{
  "rope_theta": 10000.0,
  "rope_fraction": 0.25,
  "attn_scale": 0.177,
  "init_std_qkv": 0.0873,
  "init_std_o": 0.0159,
  "init_std_up": 0.0873,
  "init_std_down": 0.00797,
  "optimizer": "muon_variant",
  "beta1": 0.95,
  "lr_head": 0.00609,
  "final_lr_fraction": 0.0,
  "max_seq_len": 1024,
  "dataset": "wikipedia_en"
}
Each number is 500 + 25 x the weight over its row's rms, rounded and kept within 0 to 999. Layers, rows and columns count from 0. Numbers have three digits each. The size before them is the row's rms in percent of the matrix's.

# up: layer 8 MLP up, 256x64, rms 0.347, rows 99-145, columns 0-63
# down: layer 8 MLP down (transposed), 256x64, rms 0.0846, rows 99-144, columns 0-63
up99 096:459506510483539486494497479472497520486523531493520491490508484506473533483487490457425483529534492474494515512573506550478501501493507504491508486494509484498455478504488509470506521466438481
down99 105:508529485459514487480502519503492522511547484471471449505489531491484524491496508482496489467465542512497550521509490482489475497486499557562450527486503490485499479516533488537498452502492529
up100 088:520552503497523490489509431509502469464484494492463475442507500500483526485488506513491496497514524503480491458532535503490523486466540498569511489506546495477469489552514509494478515507495517
down100 088:492494504502507512434497519493516487506526533460532509533552466508513484499452499498462515496483475535512508475513470449514520536501500490559473510548524503529497515467473496499501509520475473
up101 114:541491476509540487525499478521506500509485508516482496519517490542534503484523525538515515457563491539509464502496490452484502553500506487507474530462506533491467495521507498479516475459527453
down101 116:507523498492472475439519537501506523493521459467510489527464524498500495516518518478529509521511506507502456526500524562505510529498521485489513515469476499534517502496478477495459508414512476
up102 115:499524513485536513483494507474517489477488485494542444489528531507482528509503524459474469509517493514543499520491485462497498493486497461502529516467494541516516492468564466532562506473513481
down102 101:497518490498490471522491500542505501544495465469513526522446501553519472487489542507490515532520512491511507486504489527502509525501490516495504493483511528546495477510491501468436505428474449
up103 095:504490528508500483513521448526472493555500501534506506498513471483503544508465502490477465491531500518496524501480466479543514526517518458497470498503516477463425522507503548476503534526488483
down103 095:501489496499496495531478502508508518510521519460523467549478472493529519472499494482455479485468448450496556509509470451541504527544465496485485513541504496502489536516518506491529515535503505
up104 104:457498489498483476509478490470499507535518471549470514494492516469508494538496568479497487530465511511473492484495533437530484505514489526494530482472491511514448477521558500530498508497519512
down104 105:520496509515518502542456462522518518585507505493493472488469493503508480477499464480505479483464481528480484478488474528468514539531542490482494511537466491494480518505535490500502454517516534
up105 117:478517428502530511499494525499558458517499536480495486533513491496511495484510484492524468507519485482476503501533524498530474472453518491535470514520469501511552553519478464471514500518491483
down105 118:474490485499474521548488478511493515535512517525489441522501477517481509472459496450517521509509517473506505567525471510514418488515527486483499509483474516485488526495520499529509479533517490
up106 093:509515544529497432505491501477510543560489459505482482480453487493508512509470490500477487473517473527473497528513495499502489476511503508545506506520543496481495492519499420506466473509484507
down106 091:501519539488488492506513549463504499495533486550501473517475493437501508482533485516547463531508485488494451534504501488487521544497462458510484491513518486526515473526518472524473484474512472
up107 096:520498507466491476516528486499491509463485503489493456543481517492500454480476543543539502485506487476490536513527521486496522552516494480515550479474542508480513510474501545481497478549481534
down107 092:468488474482457529549505487492495546503459512472554499460524506493543495527499514538505491511486506500466481498536477498474519486497512502498558499502529486533528508480497489434489471517515484
up108 083:497510452486535483485471486512507554450478490541516494490533480508535509489501519494550503510526448482494498478483493437490493513515539488535547532482511469486502502523491506456494509488480490
down108 073:484498497478500494502486495522514493539530474546531488504501519487460523537485492482462493466479527470497499506533501501527485554489509481476520528478459445459488518529460492534548512475535500
up109 093:471473494491481484523523539510509508484523498547451491539493495482474525493540531502513517500479541498458535516497520499528519511513492530504435484477520498445466508533476481507533481460493495
down109 095:461478519480535470475508488503478517511542507482499501515495474494531464504492524537520539462485528474484547491496481495514496499477527533529502502510455479459542525507511444511532462476485534
up110 126:536500479504531513529452492508519498516508482539502512525490524540494492478466497459485467543481511502534476488482505480539503511531493491484423453493505513493476501482479492486506487457558510
down110 110:509452523520463476550465533448550502514524503500468464508523497484512503501479470462479501493482513495487487525507450520482478516531494484507493483490497548492515526483486501513508486523553550
up111 083:504503482452544490523505503464477472505509478476502525519528521470478489521474487524474463498509492497526479489475514525486497519492562500545482533474547526516528503526466457519484543502533524
down111 088:519459469516487477498521509491512509536531500478503471490473497464507515547470534525523526471533476442519480470475530502510467502502520547541478475467509492464520505522481502474527479493537520
up112 094:531524562491497468503498533533498505520480532517518511525497532516491503482503486484504502521504493527473529482496492508486479515500562507509474477491518573480459514502538439488464505488466526
down112 086:507498492460488488473502494509493485487521533511529544535510528468526519501460506490550504476493475478481508462439470492522521467474475506509552519547503519504500494543476531510471464492472506
up113 093:501518488500504458501568517471489520475492522497486499509511441478532530516486509477453528501507519472523498475519523466544518491496434489480515506506502503476469496518500514475469518526542462
down113 095:478518508513493519482484553485446501486524499498500564518504462441510493474477494459500451522469505504505539485489513510499493532543503498504495512460542536500535467492531508509512489483479474
up114 078:500515466521551498499497525480484514536491532492450450546508515435498478518515507500493520514472479491534500511504523510481495505521549503505520532515472521502505575494500520463474530504501492
down114 077:488525514518497508493522509484533481512499491480476447516547483529468483526486493497485542487506498513444476515511484501453540496532482529517495494507520451553467550493488528523484483536472489
up115 099:514502468504511518497451521472496465498468533529536484510519534502499530474538515481496489492470479462527538517500481481503517518534503527461500489444527554494496518483472543525539508492532482
down115 104:526529508453493519481480520493501508458511508468494455534503547516474532513529459507543503477498510453517494510461496493515476504506521526477524468522505537483512520471512476492437495546499487
up116 107:468501522481464494533463518506481545490510468518478536489506455508501567506465479498466476463542522510454520527478477504477463520480520516517515498469500529502507514509514499494513548512490535
down116 118:552487466524468522522462516508498504455515477476480546516517480516510502468478471485460492472503516514477513536487442511449485524506536522505534498504480509477519534505519490490469546496492526
up117 117:457497539494464524519489431442503501504497504491476492534505490515489504433528493520515527516501484470493477525489508497516485501503553511536505538500540515501491539505547520473493522493512522
down117 114:502527461500465499556487492483471485527470522465514480504519477473529476499495482487504532501475547500492515492514479501515464510463555491501504539473482442504523511502533516470510501565508513
up118 108:486436486520480480462504523509488482503474543535486501520497469513522521510485524543542465489521492486509497464501550501498527480521547496460510469527525500487525556507494506505496501449484510
down118 098:519499507478465519558458502476488497500500485490555481463495480475488519505508464475505506491514498539495505551521538466474510525531483514512517537481462528489475470537508466526458502517535509
up119 094:499506533495493479478488521465515489499540535488540435496486522529500490474494489532528517509510513508486478481478548431520490472519493459507516467498486528490529475505519553489529495534482523
down119 083:505475502501471534493549520513473513520463481532518517529470488474472466530500476496510486447514511506520543481426530516483517470471530537495499526484502473504539480453494504483501512500501501
up120 080:510538525513522483462550491513486504464490510487470504478517517479507511497549465523533534503516502468524461517504451481512477472513527494509474440493549509460506517507487477475502478488458518
down120 079:501517504488467506512480489477507489443469496528510500478507525508497509538489510484495430525496501494485490509488501556509568507496506479534493509533464467535487456469475536484493480522545509
up121 100:541469483479520459507473482504497532489481481501473510425545470540512511484493480522497543522526502486544463514482511498493501481511495497513545507540531502484474480497475475518488528552501509
down121 095:497518485515511539517527482537444505492528515495520480466502513492490541520502522489489509520498466443500527444517514481503447507499493510502507553518516504482489447473547515475514521474485472
up122 082:478493513521498488442524483483507477473489515461527545458539545525476509521515504522477511484496475510514520467523525492457529503462494496479505521477517501496492562521526493544522498449492502
down122 085:513527530532460507470525520491471495544481501489452520464521488518532518510480507484456509509493473477526533525490442487502465487504524499505499515499543510479506544493468535460471476512518536
up123 114:470519500462482494438491515510537483473462501483493511536514515495478517501487520535539523465520480525485474509531546478498515535535463513490514490444511475487478512484498458457516515503500466
down123 128:496490550511496484474522463483459517475507483497523518514479485496540501491517499516514471508492481509499469471500561525485520509499517484472531510485464513524534479526498521554454533433499474
up124 104:505523507532486525472563527505478558506489484502490466494522482498542548512493493497466447508515509518469496503487538486556483515495507517484526464489503501532504499474502476458482522500549484
down124 096:490506488478521552515473527503507501482439487480507507511507507546447498513520501432537528481517545512495510524472526504472521496469490507513523517475513506484519468478492538525476492477451502
up125 101:498513482495535503474488519487472477502505545464494536476474567510468504471484539523462468457459495506509486513529519467520467517516505499523521454449477497493491472501531506536500485489501513
down125 101:473500489493516521554529479501488496473476465524513439489546476492521522453522495510511473491474471504477477551518464455537522520530503535507484504520480483489509480512527518483541486519504479
up126 105:527497504486478492522482493500508518504470489551476513523509510515537476522448552466547534492489512510519480487507484487520503508518537497513482460483473560463451487482547509515534504472509498
down126 092:482520504512496500498513523495459540503473549530508449490492496470502472520500529516506473512528553511482505474477544503490428454491526486470496476539486503467512479508532510517528482527512503
up127 117:529512482454493506504487537504515524514543517520499511526564498498537507520515476514554508485574487530477515525495475517531523495487491494513491475508501490478500524470541503489536494491540455
down127 126:481481532551507497465506512492482493497491531486501515483487508487461470511453533512447536524475519505535547495471547494496460475465507506515504526508486490481501490484473506523498505564469537
up128 100:482508513532510538482503515527490516469512505515501493513543538468529475481493534467484505517500473520513467522483522475486533441499513475506497502499475495495520519456471444524516442453490472
down128 094:518458493508518483467528493553466527536524454499532500466497480528525564493520483494497509487532491505496500539512496504434494499469502514501474511490510499497518510510505532520446479470484459
up129 098:457473535492530572536496488483539470516516483534469522512513491489497511501531530499492511489474506476488492474468475514534513504463566473508534510490525497479466475495501512465504535509521519
down129 089:509482499485511553501537517449518501486505480504499523528475497518529451487572526482469502462513519499513487483480508470506473516527480529490495537489467486452509491512492531456515508545522490
up130 090:499517506508469510545518561558508517531458500521479498481516500492509531480491527521512506557493511487524496505509484484485503505522499508556504478493450486491460463540525496477550506511469490
down130 077:490524463513493520469504514497510537510475484443525501486490514502529505489500521554533496489525552518511502514475497504502491525509501482519536474471432497455524470485472517520533504468491448
up131 096:471553541493485541447523512542514495494481506555511507490480510453506511515520509561468526525490559512512510483511502470498499490516528470486524516517491518515499536507511514512499543475490510
down131 092:517481536498508437510476504480508493506479483510490521516509508529490463514499488459553503482538446527495496547483519512499471513484478583481503495483541517496505485463493528497514464506498488
up132 076:510490451544484487432522525484484489498516528513447518465506497451496522477521519446485506550506510528500511509509522499509528510492536461521497533537498525495488511491518506503537499518533474
down132 074:538538516483509522480543543464486501459506500527448515472511512470496495496489467500528531531465494511523485515505503529462488564498448461527487514508517503515490462497489521511469512480524507
up133 096:481503525512497477448462494517478521482496478508467496501460510479548493511541517550523541487532514508496463524491488490496498491508516502512489495497545575465524489503491507516548518481506453
down133 097:472501531513481533471509513484566482491485484523532484485517497447477478472490524514557484511528517476505494500504513486468486492552493519472514516454465493505481551514502482481479503543476475
up134 091:454539537470503497438527517482495496480513522499502505540510489489530498537502448495538521508519510500506515465502522486523460459480476483485532516486529499455484477502460479454511482514486529
down134 091:525480547501471513488486510517513461480481471515511490508470497495541453550531493502486499506550508481489485525468525548535537452514471521509494490502466459492472461490537520515505523484492502
up135 100:518536514511454491493548491478486499529518526487503459470502516526530510464506484535464556549517540525501539474526529492488478458535508479519490479498468507510502512528479501507461487524522501
down135 108:508542464481510528476475542452475507516472493513475506510521494503460495499520485494489506459480547516496509501541495521519501524492499467513490539516498514549523520528478454498451464448494519
up136 091:527518447485508478527521531514529517508515463528496477531588498497470493515476489509485462556498523484523488526473534502520475496494460536483509496463529496503495485525468504524499512505500492
down136 080:511493481494500505540493473524486521493512477540524479505528487462524512486489512547481481477485524436488503516503528488547440515492509494527514514477483493459507477495491522514557488559467492
up137 105:455506493503529469510530471555492530494465458520502518528529507481541485480512508494515511530543468478497458490513527501542505481493525495480478471493501540487500559487546518485490493469527511
down137 118:504506512492489502493534474505535503526516465529491456478487513473542516483521495546499470503534520500521480527486517550485509511502479479488478506475470480498549497465520494581452482473505486
up138 101:498488543465540491447493448491489491544488560501495509515483495478521531463479526507491508510543490522502505536518498525497485486489519499498511506497469497499471480419528514507497531461499484
down138 110:526463457527504457519490505500496485501543482516484482499526507487513481511507509464547522495500488508509538491503454487516507476442524530486514517532504453524538486563467467512471502493512472
up139 067:492473487491438549550470450486482461536513519468522512492521493477505512521526492490501529481471510492533483502563495502509495535499468480468499514491492533463491511504493465472537511506495526
down139 069:510497484523472528477483473538490479506508521492524523502510485495446476469514523488507540472535507516545476462469491564550475507520506487470520491506462528535513500510509483518509472532474466
up140 091:525511478496480487543517545504494519574514513485504503547487494484534497507506499474522522472539510507519535517491516515589505439533478491498510510496509511503487513478501536484512484524506493
down140 087:504482474543521490498490483534504528417513462484453519489467466553473518531517517491521468504487483516503495455497519455485496511497505537480520512522523495502508523496537478530499524479489505
up141 085:471551541501519494501492517494497508511491518546491505495503462499502491499484500491455501541500473497462454536536466516495456475539489498531479517491532521551465490466525452496496515509524528
down141 087:498457500450514478496495525496485503494540528473538492467525510522476525496540511464483518498447474534532498495500508492471448468478514479498534505471483494520509516529547488530510500524550480
up142 102:489524504511503502471465496491510485516436522524491523501505475500528552516480502482494469510512494473530499484518463441519507490525478510478481516534544505535433473455506526476529506478491510
down142 108:500523450482496509574503502479489494519515496442528491500535508539480517477506457490519547495521492456511457499507483510501502507527471482476495512456552515508519490467508500485512510537469509
up143 109:509512457482464541544482496479527528517494528503502509471450483535478554507528505545511468493534450514521510511487486499543456475496516547477484499488522516499510512517475525506513503460500492
down143 100:452514519562471468484521516530529511482479468486520490490506529470504492503567477527504505469482500492519489495509526490501493452497468484521470483509501501523483470543567502509486510477475529
up144 097:523523498530509483487456485480494506513501556490463496459537465534454468478471516509519475480515516491498548515511488493515487497531459524497475486514492478448476474493530468494505514554503470
down144 110:534503506521467537560506491546493536443476471491505456501451481477523509502508501495518483474518494510474449504510543516463491537535516466492505504481500540515495511508504501481524498462517502
up145 099:518483536492561498546507485491442501461489498547506500523504516507495452501475497505453521529494497480509489506509484499543527514523572480495522504500518527503443511495498535503525515501494517